config = dict(
    init='trunc',
    init_std_o=0.0,
    init_std_down=0.0,
)
Each number is 128 + 24 x the weight over its row's rms, rounded and kept within 0 to 255. Layers, rows and columns count from 0. Numbers have three digits each. The size before them is the row's rms in percent of the matrix's.

# layer 4 MLP up, 1024x256, rms 0.138, rows 871-925, columns 128-255
095:164166110169070170171133165094068136160134119105144155135124146117112122154100143145100122141150132144106103119086137117103121093129108080142108154119119098097151124156143148128088158116132101134123134134162098144117087129103117155092152124150131129123141166104184136115072113125153146095066092129153144179151126092068109150106140120166126107117107154109110121130106116168115116200115
116:151169120144139150108145213138137136133128136109129146158086160147133083147139132099121155116097121136135108104116093148163116164157176101136118162146150126130130079138136145144157125135064134155114085110169134106159107127183185155145147094114121133139127126137114125116127175123107119126130127112148123154154159116096123106097155112124174175147145152072081103110143134097141137106105
104:079142154136136142097106138122136099163140114156165159131094110125099152113111120095119143131114134113116147109100097132158134133152133135114129102116162090112164154140168134176140130147121170150134140124098091171118108132121122135167126154155147138111137122110098166128120106142135142142150150113161137134143133134136148093141129120152142085102111109155146136133168143112073126102080
108:124124149125087124131134130129075163125142113074125146176129099105161117094088140109126143135159141131122165131071161095132135124108132099070150177162118108150126153073130163124104086147111165155107124124100128147097135147144132092182132124178131114125111120138139119110123082138121129148109099137139108140100145109132137168165120099116117149113076168144137124156131126118105107115165
098:143072127132146176090129128171116159133142109123147080124161125098130148134106157169138144145137098137130117126115120127127139183146139116127126099120148101133113128113138096079149119142135134122115110068158120129138137103109149089140125142166170128086152105138116166088140119128157119197144070074176130152124121124146114112167143090123118122102143165099137115110139158085109093122124
093:104133106136123140087143109150168200172118161151068115142171141106133120159126071128142165159100137140153113109148112075157127134111140138137179140107151118109124098133155159123120118115102139121148128090081076133143120164126095152105134146188133107128185131095155168095112167137161108173109146130161143142137130106111139127118155135123147185152170131099134166114133120114102149124117
095:135148113146146120103078165104141124088160084110071153105142103151113108144145149107081163121108100129153117123151126117128119156128136137118133078139150114116111135141123106142122134135138131157125088135131114123123097105166132108138144170092142118119092086089100104160129159123111098175139179147105145166096143149130116142112166121111140155149137115104097114179122091092100096123117
097:134172123165146104086106113119110122127105106094115141096094114133138117161120104147155147119119157098106190140127108152126082129109150122207101109147177156138127146115128135126107175135134151162101095143101139137111165105128150121131139134131142152135175139130125103093116222146116107116148143111107164170113118134102105150107109145081110112131129125160133105106145098138116133136163
106:108115107102120109105136093119183178118118138133135082116148155087140119136147165170137135128098119120127099144090091124135155138099106118126067132149128134122139161148104105104092137160132131192155119142147136162140148187127071135138122127162127098111159158125129120109093099130104133167114168175146149150123129089152120122115100151128158178128160117122144116133131123095102141121101
097:158153142167131100147126098108140142119121110108153136131104099153098145094086155108128177155094116128111161107115138150112090155158179105141117154110120144109138135140122125140132099062170137176150082141103107143097151112115125124123122122148104146109144151143138131112117158118104133150166083154117132118152128140138128126090096118139094102093128156143144131134141134120177147135152
101:087144129124131111141100120135127105109103127102140113148117112162106112091130128136112098147131120114133114113150139162139107134100120145166108124127130125157147121100162100088132163075126081138144123117138151162101151131085091177107117164144157142127150180116113153150131122118148110131148126151123142136115196155153148108109168123135121154147137109111181188122093123133108163146055
095:154133148143112158133111170129137090161109078125116091119136110130105110093122125144112186128144131129108146127131178146127132097165144145123089137103167119129149138111112130140121123120147112102092092118168148143176143133138106091102139117170111147153091119173127128130139129181112148114149127146109101108136138123140157117135113105156084127125133147140096136129139126096133107147114
108:152140132150149182115130123156160123128147129122131119121132143135196171131114110112126155113148130153126142112129157125156151119181128162152163113129149091119111111145085107184125141086138171174129128124140164077144104154133113092095124123100136096105119101123153151122117155105106136114137120155085145152113133161093157099138151116140108126134146117135131140101120103141122153094114
098:165117156152133124160146131144124127117125096185130125150151112093131161132101126117158146150123112091147116107140122130105112149150120093155117100086098096122135126056145136108135083119121142164147138138085139109196096172108123113130138185164126148163132140168159117122146161122146136155139135103126136107109124117102143114079148117143120107140115119112165104120120164067125152150108
093:091161087093161084120093109136098107138120126098134150099096136118158158121131141142102138092104093146099144127143147141111120105135154113164138147118131100127163111135155098121145155136156148105096136165156145134098103158168106130114122129111132179140145115123132124152102073136123195100124126129111110141130141111112124142137120128146074106099100133145098105169111142110126125152129
102:160103152128145137146112155169152133176082123116177193121139114100103101089165125121113140097124132142127078117145165120149134131153135143106127167144132116109123138136089112115121123116109133111136145138159130145118145116138121136184106176121087140080107116112144114131159114096166129142136099160125117121097109134122154125118106171152143116101147110094168082099125115157066159110132
094:095089100120171119123138133129137142131129110118119114122123125091102138104147099145117140159107068126123136161084134099133134139151136102130180134135133118114109099111141142078145132109095137140131128156111137132107134103125154115148098094128056131139103106133131150112165103136140109118125078148122069098138109092162136177165185129089127126099118191105136098180118143116136144201099
094:175100123135109140154146096108141142161142129173134092155135079126135156119127145121148066126156133126098111119102121144118121087143163143181142139119105124124149096149119141107109131172125121143115155139172129119109173141142145089109113131115148120128125130111130116124136130139107135129107104138094179126121170094142113114155165092115130104144059129125219141133105125133091105150110
099:138086148118104141134123149182154150129106151129115155125106124145139128106108141133086110106135158137121118166132139166074114085133160104137132134107106083093098150144110143092096149114133095146122125086084157126170150092102127129111109131142134111080134152131119169151115114126145126137092153131108099122154127057124106168180122115104143196134185103114145139073125125136134114155103
096:136120101129133104133119158133168168138125133082141097106148124112135139138101128104082133146113119119132130098131170156124122158098145143082176162113147145118114161092162155148124071119134131134099146145131148132139151122118133109118125111109151103115145120153131130143103081103125124098166134098173096118126156112195103113094160173131146079112169131136128166130141126126142141155118
103:101130095127084143153160136167112117138148130120104086149144146148128138157131134130127104120150127108164162086138144123166124114154102159140115160150147115110112102122137095103119131119124111117110135118131115111172147125138131122145148106128106109155126093157198138130097111141083127081096054129122147111120134144154129128143130117164120127123143159144119107147084122149074146089164
099:140152153167133128147148172130130104126127180122097159137125116151113157087094114135120149122155162113113166123111091151156132120106147122118184156091124105130094162107134142121137115139144099070101138131131114096109087157113107115116132139119136134130116142111155178121094160129154143164112129133141102171124100147130105144104138116107137138114143121134124097128111126126124136126156
095:133098138134105128143148135214171154134077150117143096107146102137141160143136161128087149126122125117146127123115101065132090113114125103109074112108126120139121130145096119098116140090093157084156144174153121140122160116141118149127143138120146144129151141141166133098133125115096133128150097109113138137164156149147115102120144132125146122088130128113164087147112108128098083176126
103:102153139092121133104082132129154111117168101142102142157092128106097148125145168106117107139098153099168204129145154118109128131121139189122131131127092134124158104126115101144140152137105185120116104129119110097180119147131120150142106138124128138107088142116133106102122139158119161132140109117131098106093100130163129112093111147148146099148122131145126098142132137126149153200127
103:151135130144140133214107137088117120126151131141152108135132086142107142147158137141123102148103121127163154126104100127145136135120133086120121117130137143130132137114081147145082120109145140119128079127140161144112147146115136130083166134138109155125080179104110088091135105155151075152108058144138108157081162114127142117187139150133110100125109113096169116127104133145124119124116
099:156163130143091109163122140180106130137121091165123116131149115104159166108139129124132157105120099146134087094180150147123096093088154143167132134128136106110091082137124156116110129153139164106138119131112112095148144153154150149123151114126097115150090112163129152131123113120137126172159106089174167084123090101132068126142104136101148131151113141088150100138123107187114105147125
093:145151136115137106113145106177125104144129117139126140183097114112102119130092163146133120128100175089169139096119151079114126183174116135144176169146109120094101108125109125144120123114132120145120129152099135075144095114131153124117135133121085131125152160116142149121122130130130134127090116136148111158130115133116119100103131162119107127126149073116131162095119115150103129160150
096:104157170149115106179139079156129180137124153148142119157118096101172105090128153127148141129127151150100129126128109121104148137135105163082082074125132103172078144105133165149151124097123087117138122140103136101082121185153154179153091137124146146146118122113140138165135134124089130104154154129149117142130107164109138118134140129140072120112150108132114119156124141112145158124139
099:109097124117094145117112125165136118145120118138082126106117105127131142117138128083126158078071137121127099152082127145133143112099107124163113138099159123112152167120118125131154160122106177093140068159166080111137115109071120138106096120138108112084165105120084131120120119117132111155098091148115149131155116117096125128105125110150163150147173143128122142126136134176097132136140
098:126085071130134111108129196100130152104124124124154132162165125092140114156110090126171119094147086147147168129166124144107114162138106148161137132101118145103103140086119096149163155129096156119148142114104128107095108148139140077142122121155090150120132096154105116126100102096138081149145111082130124119125128116147112133160165147128162148139192123153108150128127106083134133160125
102:104137176174144109115108102083124114147152091140126211144098143110085120109082168158085115131141127126132125105125106155159132148123120167105118153131146125083110113108136147107116137097142128137131151109135122124145154100119141140142123125118153112146133151127155141124142123133091120121178119138137136089115145110136160126097113136152130135128139158142157086095113067129141121105097
101:116126155188099155139112168080113144158133170146123130082139119159110154166179157184127133138121112142126146096144179096135173172104138136136142117095141086104113113093138108098125102097145120126137144161125119112125140157080156141086133134096119162156103110123132076096118135106118123110125136136121163112121141165123107147145092072121098077164116156097160125120122122120148117131092
094:140153111144150108126158119111100163095181133107143129155145088138077119123095113169150151131111102154164095119136094126122120146151162144133090128170130088122134186142099108075151167115134084132070094109160139141131145158107136128102124130124135129134094122137105112144112123138124147130113101137119142174082132133146073133099131132105108089093138127119115125155112147130162115091125
102:134136127167115137062141139139150117169162126118144127138125130102105115151168094177104149122080127153102152118138144099167126138154132101149133126121117140120130082148127141130143126128147155129093116172134135133083130147110076116135127102139132121141161133171119144139100112156135115086151110066117101158155169168139104150119151115184170114097097138112091109129151122130156145143187
100:160111101148126117156143137129100112143090140126141145135134159134081107148126137097112138134150134119125089063101132105115123077086149150117119116133096119100105137123152111118161142143152105117121139189137151111129100130153137130119143145166130148111153147134157069137141115155102104092189133154099125133150102153160150106159133136095150130144136102177152116116110115150145098117132
091:134089170141130145092120148121142130115150139111095105153112122133087103093089103164115134124098123128169128087136092129143119139142136092104084141157144167088092131104123187136117128113087121128117173120102171066166144156133150116124096113154175145155156120123120091161132155186157136125149141129141114151128131130111105110121150105104147124094112146067157135106165161137178105165119
102:093142106146099110155129127134138105123143146133088130072103110144116092145123164165128149072145126163118148137101096142097107104116149150137107145142155149117092134122108177130122130145104140079133137176163086123106096171150141137150134129098138165104123089083104115100120146133118103133178139132172153120130106171091127153140126132137150095126065107165145121121159101154133161176123
098:154123114162123164157118109145108127112206109124107145144148134137118115103112144135078131145114132141137114163136137155107146099129115143117134101118139133126101088132124123125121106085119106176118126106108110143116141051081195132130162162094167160095173147141146150144141136118139118129076166106154155115128109060135183142122112100097126130137119100112159125149140125132088119099120
117:125181139104170147136140131155084126151144110119103119146090160120097109084183157120121185135109101122135125149115132117121124143187117198084135144133125142092169125116151116113117116153133151146118100151138116109129176114149116106128139091127096112169159108161140116143140118111079106140092119126155103126134115151095161179110115096190084100093167118136143082157135115096133134168104
099:121139141139165155125134113102121089129143138101119130139083147141130157105168102106131113122121140088098158164131124137134114110131130133160114147140106120121147178114153171135174110123094116129096097102097135130123126111153103160134120120147106181098115130119120167124062142135120164140093127114124164149128170085124079146123116100153145138125155111139107157144140072173143115146183
087:172138130129131089113145145145142158128127118146146103099143124153092087074105115151141117123117113150123092134094147111166110135138134155135134125168109153163142096097144120114179140125119081139140085078111130131127147131149143142113099093125116100181184164123089126096120095135119167135127107125140150182112167111110159141110122131150130087142091137116165141130133095123127096122112
098:090078136143159078128137147112109109118107134119110131176120162097156127072118145124104140143116109123100099153111132147119089104135112149137135110105153101141113147110185112159145117152095163170201109134169152092117081138094108135117086145136150125124148107126136170118156128153149115082136147111133134165139142146159182138123106124081155129150155130101165140145141105128113120131120
098:139143142082101108102088116124156151167115126117091064147113090142107103105146153126086145165163087144088118111141127122102150138137092117133094132136110105075111111119152138143148105150170165175164126140125145118133175134129128095145139100158107124096131150139125139149126102119132140153145170141163144129143151131135105130141147152094117162102116136095144097091124092125120162107122
092:163133120152138123122096184114165101123149149114148128129110135147129150115147117117120130093115121137113147125151123132147119111117134163140113132130153131123100037145119147177151102115105160105141083136114112146094147136151148132103106150147114136136127115110095149107114134115136140103148113110138067114179111112113085141098122165149075162137104149124106143141116104106113114149141
100:103144096138117174122136076111134133118133149148140116128131142120118132141130131166150144119172154128104109119152086090130125117104104121157165142133069117129125173095126114091154131129112139128127084133151134134119132142106159080145167136111191113151146114151119111084124144182134143132109153102096115072105111120118119158172135169122133129136116127138120219159115149129119114147132
096:137105193159115095147132123128133165153115115125129123148169149107142157115131099133134161116190114157111163102132114100093107158172156132145124097113159099136098132143125132125131140145048134087120104115159146110132132109148133124120149109116120143145104152156110116104124143124167135145108099129204122087079110111142139157115144090155116107159118111093102127152118134090138150126195
107:132121125143144162136140175115135109119082123103117127123104130145142134177059120118118115162089122174176126162180120164149095110147130135148115100146139158086138122126102129112086129126102146168123123134160153148100075109126079141109144123126139130093125097125143139119152154104125141147127111130133125098100105155110181150101132110151065153147151132128100127151147131155145154097118
096:115128120123160128125112094135112167158132172115102176128120119119105142119135102129137111123120125138164187172126118094137154131133150113110109148130126094113149167125124142143181116165130126135078149116133102127133119143106123148122170108129122121108107102146103052139135156173120091131149112150100121128157106159158107190115139179163153140127093123162153118153123098180108105148147
108:128142152133157151079154112184094111145096133104120157136102115120120134124135137128111170109147105129154187134102126109136105146165128158141094148100106109101150102072145131103161130137096082113139125106086120146120206090115169120115092136122119110137153115135141186133136115100147117135136104119110133121111117132091079148152113160097129129133133124099120110138101151105117104143102
097:150093177082134114101151123167155117115148118101126158137115121099150157101108132098138092090116156107126168126115175142183119134110108128080169112118147115122108085149104125084120155130127126124125119134138122156142099150147155142132118169120107148152158072150093108105127133152173152114104127134126109126117106144099122127131110150081064145154124123078107140152187156133135135118127
103:110051133163099134142113109132185121113102109093124104144128123124125110124129137166138174075179125117138090106145130120116086109089128157129103124131116125118124145135117148132074152135105126146142107126129107134110145125149142148122131171136185134119159114071144138123137186099126131124163155144114119128143098093128136153115133117145154126103114137115126169135155125147130122132108
101:116131126148138134147127133105128115158076119126167142116108147124158115077130130131132066082101125138117156112166128118177116118127116163115109111160101111104160106138086166165110117182064120125149111136144127131182120113118110147125166179115143136120118134155120115111136157128110112084088134127121129092130104110156110150146102125149123097126106142125107109185174167114117120134098
099:128133164117124122159123139105156097119106127087143140173138155114099110104070094109102146162126110163117158067124186128125139159100134130143152126113163164123131117117150132102155117155116107107143139107166098106144061143125133137126165118106138125139120148150142140162130149117157077096136120132129094109145093134135103140118143108126129085124118181108123130150115146138118152123132
098:087148070175157131148142105113154131128176145117132151110115140104148116105122123136101108090135103149166094125141160142091107113096133151120122120125102107128145144109161142132116099128117107154151087104102145183148129123153114117119134130112105132101089144126084126129124108117152077110132131142150139100117159108174098108111141151096123099147139146125158155137090138112119138106159
103:126166112178081189112115127113112117095136148116101125118111101095133143166114139178113109135144114119118118148150102107166121126143094104097136144099122133135133116125145138141161118102112128082074143143103087115106148125122076123196124131128132127164142104145112135138162141139144139159166133112092122125114121146076119152107148136122100143082205129154113098175117075121134135146103
# layer 4 MLP down (transposed), 1024x256, rms 0.141, rows 871-924, columns 128-255
101:129122123075187105134147147156085150151090160136122123100139111116123128115151114149144117168069142126105119091125099108146136144190143132142150128118184145103087145102144170131139111127097127116156146121142165094122123128104158126126151156104108134120122111163145152133132121118156134106118192123101142118110128145128183149168108123115142185122120129161154108154136102120115073131181
112:147110151120113118139142124105145098137165123088119156122118143143197125131106105122149149084105093148083111123156126106104149146140130094142099163126120132123177104151130151158108124123116139124148119126143124145156114156145081126167118151066089106123114115153086138136094133134123116158073102153149147094130162160133129136110097174124145160115122112171113121079090143134129170116135
105:175113106101162092123132147100184123118142161122125151170112150126157116126097155098087111124086088140140119139141119132077115127117136160181157125140128149138105105163157138137111133123121117105133116110168150142105132124146147097102168115140127123136157129131118086117083210125126118124129124144148157143160138114100151163127091097095135147134108125077143127135144165111174130119123
104:163075127092111121107135111147099127141149146128112174137084113126171118170128143145129120133147166167120128179158166141105139108156158085126104121150158110181144079122144120135102179146100097167109122130066144173148107129121117121117135157115102121139154123169138105169149117127148094148169135104117168130162176130139113102110118116121136153153114120109122152136146080126145141131101
099:163120154113138170126114143108137149165097092107089133135104129152126109164101137113126134137170133130110165140107174180131142076096126088172095137121108130114154143138174078111082111156071067121146089099102114119128117139131106114157126096125123096158115119144140145168129158114130157084139128135133125136147162101121054122091155123135123159141140126125115168122128140134119126140152
093:114127128132137115090119100152125168140165135165135122131150142158101142167159112144195103157131142154104113146164142132096123136141128138109137118093130161149090134128131159179141138087148121122131149135147120110089120146147138107130110102095123139128154129112142110081157094119135140158105170117119137162125110112165142135160106083148134113152113117112119107175071124157123135148104
093:108120125104118125089114163138115119121112121101130128137131103134080176103051106093142106103122115139073126159086099084165135099094147125126088153141116122080111141062161123133130077123137167089143143118123155101124164143136120134116142119123158141157106159127101160103160106102119153137085139153111156090150151135137120141137104161117137138097135140125087146133157185134157083118136
102:127136119049139127132103151145136095145112144143123119155153130131119162116128123111107101130111128183165169131167143134150167114139098115124098121095108112123139099120118124150131143138099101131139168103132120141141165111107109154124118132115111118118133103080116165118161097108150110121116107135116096100145107103122117130148106104119150129102106163110097107151094098091110095134126
108:141098132112137103131138111125089124137163143091133167142123133129106146151074135153127144102145147117093102147088083147134136155115134105108127131177120168132124114159187131172103101093086112110152145146160103134148103138172122118110097146104133128122113116141154136164113171188160125108081076110132118149140150149111131118095120116149104084124116114144117138101138114161139093106149
091:118087130109143106137123132186139146125116144127144135093115154123150122144118153139152120111103078143140163167120137132129077124147125103169129153130151122123175156093175114132068124143229150138103161127107149172096136151110097127171134149115123097141121083147181136134125128118127146126108155100136124132165178131147156088100136118130131197130167150159157144153155165155138145120104
101:127094106126137132139141180135108111087102091095123133077120110081117141159124140095102076152135134144094157108102102193119103120104173134118109119113108123139127165102138092109146133199190179120132148110170151113122138136115110139132112151103092124110146103133134098162119113146143138140186126154152116130125146071157111127115124117112114144120137126145110111147116146101134095094142
087:140115112156164146082122135111098149123142151130136131135113104140129125164102148149120140122107129147113161119158103130108107196121110119110135155176107125131095122153159153119143101150110153158145165147104152087115149141128122124185141173101175078119164124118132098108123097112114139152137142108135144175153133114153101142144180099135154159104160147126117137126144163145121126128133
098:132121111096099156061179151109146104099106147100139113114095138122106169129156180117134125145129123168141120127094140096086174141144104110120148116139152149144132109144145128125123118098108121137113108162137113131139113165136164129124158102076126143153107134137126162131113153114112126145128153133115166112096156116119077109128159116099123081158127114119097119119125125106148112171145
108:155081134108131083150101078128114149149082173044061168125133136130086141104144140115125137118150100128103168114120127098172078144137117134129126133117153119143127118128069147123145150069131120134116105131149129135139150135123126140099131112109116110132113144126104112127123086127082123092115146143078112126179125118130152120136117068084125125126116124144118144153144178128108153158126
099:112116122110131162108128074122148098141156113154146058143144130121119128119146114067118136143130113169153125109108149106099126111106149115127108144136149142115101148125128142149123132159070120131133130152145116114155145116140101141110127159131107174147129160194146136109083080164126120154140155143174137157154154102123100177126114141145170157170117125133130124082115086163112124140161
100:167115147132152104161157162132141159152122148130124127120104129150159150093148136141120116131140098121129117148159165144171085117112170145141142133140154158161138147113125125118124121120138083162130132133169139106160137132154111091133153084109107165127178105146112120149136108143129149077142128133180147143090147143164096118085058119110118106163101158100128116139115170131153166113101
101:130108127112141136144099118140130125173122119144164173116122134131142093140175061141106161139129132131124123150094177088154129151129094045131176123170119140175137128172138126116134106127114149114124121139129129145149151156125171152087134133134112150098129128178141096108116068137069143129126089153093088097136123129126137086107150105119151137112106106100111110130138077110117122143152
099:117147113102123143113130104154147140104123091131124125148084118115154071143141157158113096109107160142149149153078098141158157135083159106145157137102144144080185147141117129170125167126101130126113143137104080097125083122129072160149145106080134158156096118137132096117118117126136168123089172126170086163144112104149124144165108120115140138100097151090108149147157146132157123127158
100:125116144126141094103165116128120125085095155131168098128129096112157157073186106129128141124121092113077107138097120158119114105164124148152110143112112108140073080082132120173099140116154158155145135101120152172126129134109111140133164173130109152123150144131144121092135103126127113132132098104149113124109139146168103141124121129111130103087126152085116143120152127069157127140110
099:082132113125153133119120180088154073164130111112120076158140125130109101121107067131141095118089107151097144107123139143112153113146115156140161076118127140136120164192113063119114132125121042117113141078122137118128151149144112150165160122137149104124171161128160130128129130140093120139148087150135162153090106146147125122159141095088139075146149149093109156094136142146108141094093
103:094118142103145134142105088153116138132104173184157126092152134134137116109101105166161131128112159178096136163155131117145109160106122108098130143110118142121072165102144118122150104141056122150137125094178102137111125128137113114145107145137128129147111156170106162124168114112118100116105157138115147165118168098079132133144125091112119105136113135110118148130187149148149143146141
101:148152138135130145097108068109119138166154093092149129190070121097134093114099099129163126144117154137119149145125150108197131124123137117125155111138136129110124169153134130120149135133118133151115115169128131084152172104133147112177096141106120128103100143115145130120182107128121123108120145116090171140129136087136136134106117101154094147127095123155157153143113139130117111108123
096:116133106090129081070088117097118139116112136160143166094120148080085117097173167130170102192144086127124105156130152115105112177169101132162139151120141131162138143123129119145125094151132112156089142116098119144125086144132130141144126145146106135135136124138093121133131155128144113126130148152136134127134117135124113120146135120129095109126108179133162167084148162165172176122136
111:142161134138148109130140139115118122158110146137126110114100125149112133120106104160101116127141118104128062097125126120156098117136108136068105069104135131124145144142162117141181148149090132118107160110146178106116101121109098151148093136128124137121157160098167156107126145099164138134132116160171157110150096132136122149115124119106105118158140115091164100129146164130151091140124
097:127151136167113113093116108149116125128115125129139122102132207144115144135123134128102153158154135086082097124122122089113126125159139108137151118098149127088145093115133141110181121143120109109117118124129114041138144117124124122136074099118141145177196117105114130142141141093117154117109062115130148059130155122149128122102112138116131134140125127115099137131133125156166136107123
095:104090131182111105125126125127150094135145123133115150100091101144118106120106114110143152129125130127129107164081153122115081138142124115129075101121143100073121117128120132110135110104179142150046141086138128161116111115145103117155104126125171132075128120097139100073132149109107140107171166164135124136109129120126201110135143127121162169110149160095091157147146165117118177116125
098:133095148121155131152132101146140134138109141157115121086214173117102142128103135128156106098169097144088137119096110132120150089098100120181159150096109136127154110159130149084108144163133150136136120108169154084130088093114131177176167107148123071103167126130137130118108142115125126092099124124102116112157141137130138084135127119116137142131139126125133175138116161143157109140108
097:113134112129085110160145135110118138122140136095145122095147141139115135170150130137069122114162120115093130171105145104129143154132131078115135120108095111116165150163126086111103123134155141138168092132151182103164124145128126121137149136172138167106128111157106132161149103175157137148049116138108130112125138153130136116109125159095153145113111114156151062110107141167130114136143
094:189089141183127138153114176115091123151090148144121126123126117152161121123096114097107094147129128084127121136150113129110124130180104104150124114146130075152109135070085121155168127144137095163116129125149171137119142083139132154135153157121135130130095092123142116077114103126153135121100111149119083076137150095126157123131110154183115161146119135091100161119100153120166133108151
096:106140137194159127095109160141124128156133125176104124129132150152146122171095160141102132128188111074144111147103146152142143133148112105130125119120138131137151123121084119112115108148110149157148174134132114131135145151132086119184130147096158150129172139072116121121156098143112135102089122151145084124101132081145134099143140054148113118110140111105061157148156085124103164143116
097:129163125130127157156096117159117087092137125081114084142117111144148108180144136092167111145156144147102184145120097110114120116142112108153136088100099159130134202116149134126139161140119121123083122152101172136096148113105146099135132088117095102151114120106155115157126158119095151116119102117126135103152120059136096101153182099111132114142121137151130092134127132116146183129142
099:139130120089160161138128142093152166146117133092136152164153107106129173128120113135132109084138162128133141173102099194136151163108119106098131144165099145143123121128180110125118144154111127151088112151172135139077129143139135130166113125114140107122173088141147128140144115148127124135164123136146163102143107119114163132137136157149093149116127132141164078174114146121139143171094
089:125123155148128169104142071147163110152093113123145120119106073185127124152123092122133143118136130079130085153165112120127090148091148110143117144094152144113113155120140128103171121129193098140132154117106158121129131105139126132111127114142125121119162148123125180107155104168165124150114140117126142140151146162146167136159100125110122085192160121107162147134172121168113143096124
100:147127130125167103144082176101070131098106099104108161117108110109086158107134145128125175102104131108136119123100132140116098153156143129099152159142146128146142137109111114123175165141138163145122121115153137109129135145146139140096116085105137167134102109108110102132109124098121125133097167131095124112108084113101177140112105082143128129123131101139115131102102110120123115109105
100:141129099123126138136136179143082129149159182124103144115090129120141117130130098109157090101166135133102144121178114109148073203145093127142199118111092165122123097104119134102146144085122137134126165113148141116124172124123140159123128130095155129158160131151142142124153110109133138143131152125134125109141106123050123126089070112170137116108107127134114129158134165097124136125138
092:109137117140157118184160138126150109117113086157136132130137159142167153148153123118163124118106115124131142109092138160130113142114161103136101115118151151127151154123130131113145144096148104111131083102122130141103128121100155132178097147091118092149122102116144166116133106101104151101116129118112145138151095142141138113161128125155139116152094086132129085115159193124154129133096
108:125179118122151151109067095135114140102114156095123143119117126142135104159123118100158100107163163099157148148105156123101139133106121091140118092109149130148095133152129130090084151126110166140118098110153123101106131118082174110133142117136176102095091122154139107149136124159093109143136140134079140152126159093159113144076184094102140122099151135123104143164111126143115142119124
101:154169151116132166122147146145133108123091131070110153110123073151125118153145159147131132160152177082135115095109137158099140126112127118088114092148128119129092114152157120147111156144113119146076128141118099109071131071118127105170187151120137141172133184074105095151119146125158136119114132123129142096092147153128115094143091123107069121130149100137141128134147115132106106140134
105:132102127124139157139134130177115136116138089104102111114086111114104132126208154116124158138141130131119102108127142105125103110180131159131139149148122134134180110103113126120111122143124111166132121134112178128116128142156134131096126099078097116151127095128145157146120133135139130148112159119161152113130165125101125141096134118189113108105107098128140140163156163125090130181138
107:139106088152175161143143108124146118154106186110193112135186118135164112153121136123147131139128164169126153138123126141172123108152094120125117161157152127137141136134119118072127125111137126107156141107150112100106107105121102158107145127115138096144106164149121135112172117172131144153118113116125114145108085194125138131153163099141073191166103117136128113128090090118163099134143
088:126146146081117099112124141160133156129145143146140140124110118133125174121158140090166142106152122116147113132117138187118161136101118076114178110065090140119105145128153106106095147094101127117105094097152120114131114076145130117127149134128086151121111149104158118140130169130051089126105152180119129099156176132134126131114123152120150099109173068150108134132139146117090121128157
101:118178167125108145125115099087092101142167125089146118152123169152138100176164094136126156170148131160111110135127147115151124112120110100116128130106118138160092167136097107168155120094096105134116128117131136135118127137137119087123170147090133124116114145125105179140138152149162128170146109170091118107138116116146090117132132128153135074141139167154191155124153144119110140142105
099:149141083149125187140136176125112103117144126114166135101175084108136115108106116128119122131143147110127120098145131118126139156167141147145147118120152139149178151119113151115112098115100157080130151119116110107151095134089139125130109117102129113119083141127097109128138129109160129085144138121147129104144150174122145136152145134093177095109153130111108113093153113141097153147132
097:088108107093136136143141138114112160159131112135137100086121105114121115120138147173129126138105141111130152157117119147084142150080137159146117126146124116112127150148112152135108109098078121138095086102060123122168126121140139152154132106164150112175146120156109139153163143158127122144120163154171165136107117095116120156167125108117089159163152115130129104130139097147129133113178
096:118059153144137118164149131117129154124126126188052115124138128083151133160128117134117135129087140125138123099113113166148117176150134132159120150106175120086147104140110137103139156139122148107104173126152100116148113138146113115128103099123142149150136115136136111138128133102124159121138150124138148122141164162134145131077141110104140140101169147116136128138151137079084134140088
102:125141123093140122148131127121138158090123096085137154144146108100110128118137093138143120108143094111106141132073128091139185138156094138143106135122151099101153194114151134167153154108043152122153141122092128101111131117115118114175112139143108148114125137104183145107108125127127127099126152129086158120145111085143098091082122130156139109108127120149113159124124095108156114176107
098:120098134151145123125118127152122148122143095133137143100072099126108146107129142144107126101167168103126161139111119147094138148128137080120163182168125139135145088133130171142115097172119101102158124107155120144124152109117159150124128156132116146120141119138173096129110091156098093077111114155128138160139166104131149126153126142111140090129131140095157125134148132100161110131182
095:180130162107105097127105163100139102093145079128165098135125114157151143127140135193153130109098087129132142103138157146139149140196158107139115132131155140171101151109131119148121115143162146127155125111164172140137137154113133139152114121135157128149128156173156173120148101109116144131075142134097112147078084127050126083119173092097115128121139144150169096123136105144135095099152
105:119123137123125131134121128127113128145139146130122143087118120133117091148156125126128098112128145131125171130136063130092121114184168165102097129167124158151101111162141115106140125101108146139180072159139129120101147135141151124087122140090070137151101150141106125141139111089130119113119131141150141088131161123149120079138146150094126160131113088166082091139106134141156159158115
098:148156087101146136113085112112148127148143196128141086130107132111132098149116136117124154130133138180119100124153125108118125120095093127166127111111163107144155174164168085101095101118091105124143092119200163103126118139093135160136118137131111102116139132158159103126154120139122124113168110100116110127137108110113123149134163125139103129142098113117148130144094092150136115094142
103:108141149101127135089102109088142125159124110118127170116130105111122126164172101100136124122167138117148159115104109100108076114154136090106160126125143098148118158162143101081106126122164169181165142126125130132125107117124114106131135065140118116158170096140129121105100143092139120113144122131117160094122163131194111163123119106120121144099183152126111146129111133145101145132129
103:182115135122128109157162155137126100132183149131128077157137123151170145151152114155107149102112077126166073165101145134113117117159153128151098146103118116136134102119119064124138128105136135113166143123139117113131116116144128107137124116103084145150118129117116146140175144104182119142100117130169117150120128102131108101125125061073118140140161128142127126135096129122142130136101
104:118131135122172160114085156142141158111114104140150128102100129138104131172111127097120108100120135109131120119107096136104090171177134148143132125122138104133149101138141130144081137145133173073123134093130145102070120135126110161123145144188154147162152128167119133147081137138154168140091109127097127122118135142122101122121107074138146154125119095112149143151124164140151174144108
094:102094161126130087161141151101082105151119127132133099152147178124109149163125148095137195124107137137138094106115110141149110141145141134131121158107114120115107174164118114128124114114152106153162109123144133105113123124094161109149122136131122128175168172153157139163160092139116167095165097143068083173153173155126134120111118087141109140118126150092110131091210137121128128125149